Weights of a small GPT-style language model, trained from scratch on English Wikipedia: 145M tokens.
Each number is 128 + 32 x the weight over its row's rms, rounded and kept within 0 to 255. Layers, rows and columns count from 0. Numbers have three digits each. The size before them is the row's rms in percent of the matrix's.

# layer 22 MLP up, 320x128, rms 0.154, rows 211-218, columns 0-127
093:107126103151118159126149135151127138112155108100103230188085087176133185136089097130113144143104154106146172114119177134130185139148135124070118131090140164122091132113126224085121120141155129160180110170076122124143177126069136098104128060162160164128125091088153161153105161116138110128103095071148137089124165131150104097170112130073110130114172122131193067165175109114136165116061
096:064118091139157149129041064105121116151135117150141114168184102157152069133124185152133074122134086164104123176108124163108115099124099132141145140091107196132146141109122133101128194101103073115103055108141112119168061152122076112131171122128144088168132143104170102112181133150159209109080130151116166129140107146169156134080135093197107109196113105153151165184133120106139122125121
098:077144099104127077129102189174178151107111076106133192095147146159127119094119138175082153113186111089101095164159096126166099128100125155108120114124140136113143116127160149187104113135151126138121156106076118161110201106103090123160149122126064149143120121161136135139113123133159115087153047173093148178135164092108109144152179232144165152118189094149056173115099135106180113104149
102:104156083150178132146114166102123126077150186136107194093162124142151144065150124103128138144132129157095157064074088189133086112140117136136124054109167091131113138124142177162147196075146094146140092096145135072137132200156096137076126106134134096175154139089110135117084151119144085144100125117050116148143155100148170158163124100146186099133134146182157130106076172090084110149079
106:033109093182136127077136137114132141132085171085111119170166185138154139072146150166145127101170138149120097121109171067114137141099130168092090083103126131186171120153072123176164177118128127162154125120109100175146141038167180107117079099153072125186127130114154116127129065096121089134160109157107085138142109118153130198137147076104107149120152181105109114163105178121149140126100
096:089168077169151209117117158133173054119121158096146138100118127172125140198160127114157095184123195140128092111130101109078129188126147119122099177150109097125117139162108120140071180114140118141155137089092069100140099122131141138108100127109106102093134083115120085103139123103099130144184099135197124149123128044056187100195109101078125095116159118082107124160094109148135134145167
088:142088068082151077137121127138134112157151159168096181140117096136186128059079118185149133099140139126150150171137115144191109163164122118145076128164128118161139155139102109154137137083168158183141149136131089144112118089124159206127166074139106118160088137107115148100100166117132119084098122124119049112139218098122148133175141096151160078186205147183102125082097153139103123100156
106:134118082131121120087147130090147131150129151113173117120144167089060146083081168085173082160163138117112101091132182083166118116097150192143141089087099149189183122099094115120139096078150180178118103136162125093172143151087134136133063147128209129153155149083119133132169163070146186138120135081133137136086157059160119156134101123122081129153130114178094159188099116145081149125152
# layer 22 MLP down (transposed), 320x128, rms 0.148, rows 211-217, columns 0-127
099:097147127132137123097114133094103098081079071114161113099128149145128102162165138159121173153130169135038099126125118096097134117100141082155192105144126114160088134077136092096163180148136113112210119121141185154122128105157079119125163113139088154121139109092107125077148141167115097116119156180162130080120133121144100153173240146186152144108118117118123219135096132169123056159103
094:125150133126131116095073139096116102069152170124156089139092107137123149119109102087122092094122123127191144128144164135128136158098184107075105123096163126191119135156082209153097135106172108095147198159164106165048138123135153184094073116131196175164130071075112114135139155169139165098104163093164085127142136191116088124128192112141141109062118167122135132184114096139096111123121
097:124178121169078120132078169150124141099168083140106138123125112108174108133160077149126162182148114101045129074224088179147053160193125196123164177092145139152208133138111130118110104086115104123150128139109126133100178100100109140107113151117120127136103121151111120153136107099099143080105118084110146154133083177088111135108125088114154106147070155102107120141165098165195110083169
103:089088140109116100137107099185117146164179036149123162106134098120117121170180128111085173132150120159051122117126132145133089157126194091083064154084189117116123060128173112152120102118143159114120211182138122086153173130125138113137167095128159166174110145154114112099133122137154159123101174106156168152188092084099134119059180087070122122154133105160096096117133151113153126138123
104:110077142154136133135114125191077055144133141098134099197134132144109117158174138131116098122124141107159146094147083152081116128098105077128102141108113150115149188122148099133053100159073124214130174120113129120137159153172131145171174147209154114091102106161140093165101138116207164088154112125104127170170131129107095186132130136077095114109182138129139170168168092165181086144157
093:150134128068152168111125133162123107153097105117109088148125084181123071170070224060170092162151154112161112101181143122120125087163114127093092112107105136106071143125129153039084100127096168080127202108106109083130139129126137122125075148133150132145124117107111114121160143147121106139080086117155146114154157119135178100214180151101113111131143146115152160161197117120054134112150
090:061094098140140126106172110100163050134076152152089140114091110096153136178174136128152157130151120074112124129119081171117165157080127129165157119079113130075112129178067143220148098108129185177125143110136112083141161112142079089134176110110127146106143118109109144140107112056079082135172128135140110152201147148140158098115142110148186103131135076134077117198111137071135148125104
# layer 22 MLP gate, 320x128, rms 0.154, rows 212-218, columns 0-127
101:142120164119078058187144144126125134144097143151132162126198177152138114094161160123142107145151171082086120096099060123094112140136130098161156138126127142099168108089053151156133123049155161071149126165163101114134101111132121065115078149127113161123098162158182158109063134119141189125158118127095066102124117130140167139089093157070098115126133100117114193162110132056143149145064
102:132055096073094186129156106144145138155178116104119109158120104121128143119086152107123149161157104123108153142033171076136167146115088086088123145081101094140146157113120145093124143133117144096079093168091150095176134079162097126075116178134108129122128151120148161104161153123160180124082154081158127080152093168201105140149087131114068168121108089140168151114152055095131135162056
104:129076118218148168088120092114131080190166112070130096129156141144101077145113136143044144169161079156116086113142097155127073127087108134101126111098195148080138149102092122090113149105163133095116169139166142109125140162116117173063119074101117129162133138106093151097169120127162102121103180136150119136192123101122106124087101173095137150180096133089165156089185079134092150101172
100:168123095095170176159112157147167140126116172114181109118101103079163076128157110125106146161150172124113171157123161152193144111159135114089116150099117126102115105125109094114103101146069184097140115125122099117169143107095180101117105121134160136121081219086137051188065129128165166130112129100065155119169133151086173084132153073120135186153070111193169128104121124114091165162130
097:139072139076107131137041178193027147131127123120156168133176165124129149116126066173153102165194155113142175152168136089136167093119157117117072164147099162117140155100126072106142145066136092126132137118119143112095107096144178158134164132175108081163127059183124161149129098109101124209084115102124094116120132182113130137147137130149136154112078134141089103101147117124097113080127
093:143121103118077136097184140140133115171125118191114149161120142068148093118111105125147118104112133153164086053081154160156148208145162158109106158159125131139104084101119203091101084133163121118097154139124173095152124086129188139131105191131133128093055122040190102129103133107128184086156102133113124120101127134129195151193150106135116113114173165142092170103155116143091133177093
116:169155098113132102112169109101087109120120118135165073135120133102186146101133144137147080106159189127133080143122122059124150149107111077136064159101093157142131172151182132149099056166108166187196150187113130153162134083120139137124123090093156092086161150048118064171160143081107117137103124133142201118106139114116084151099133096105123127153088144136100130054082103087163128106158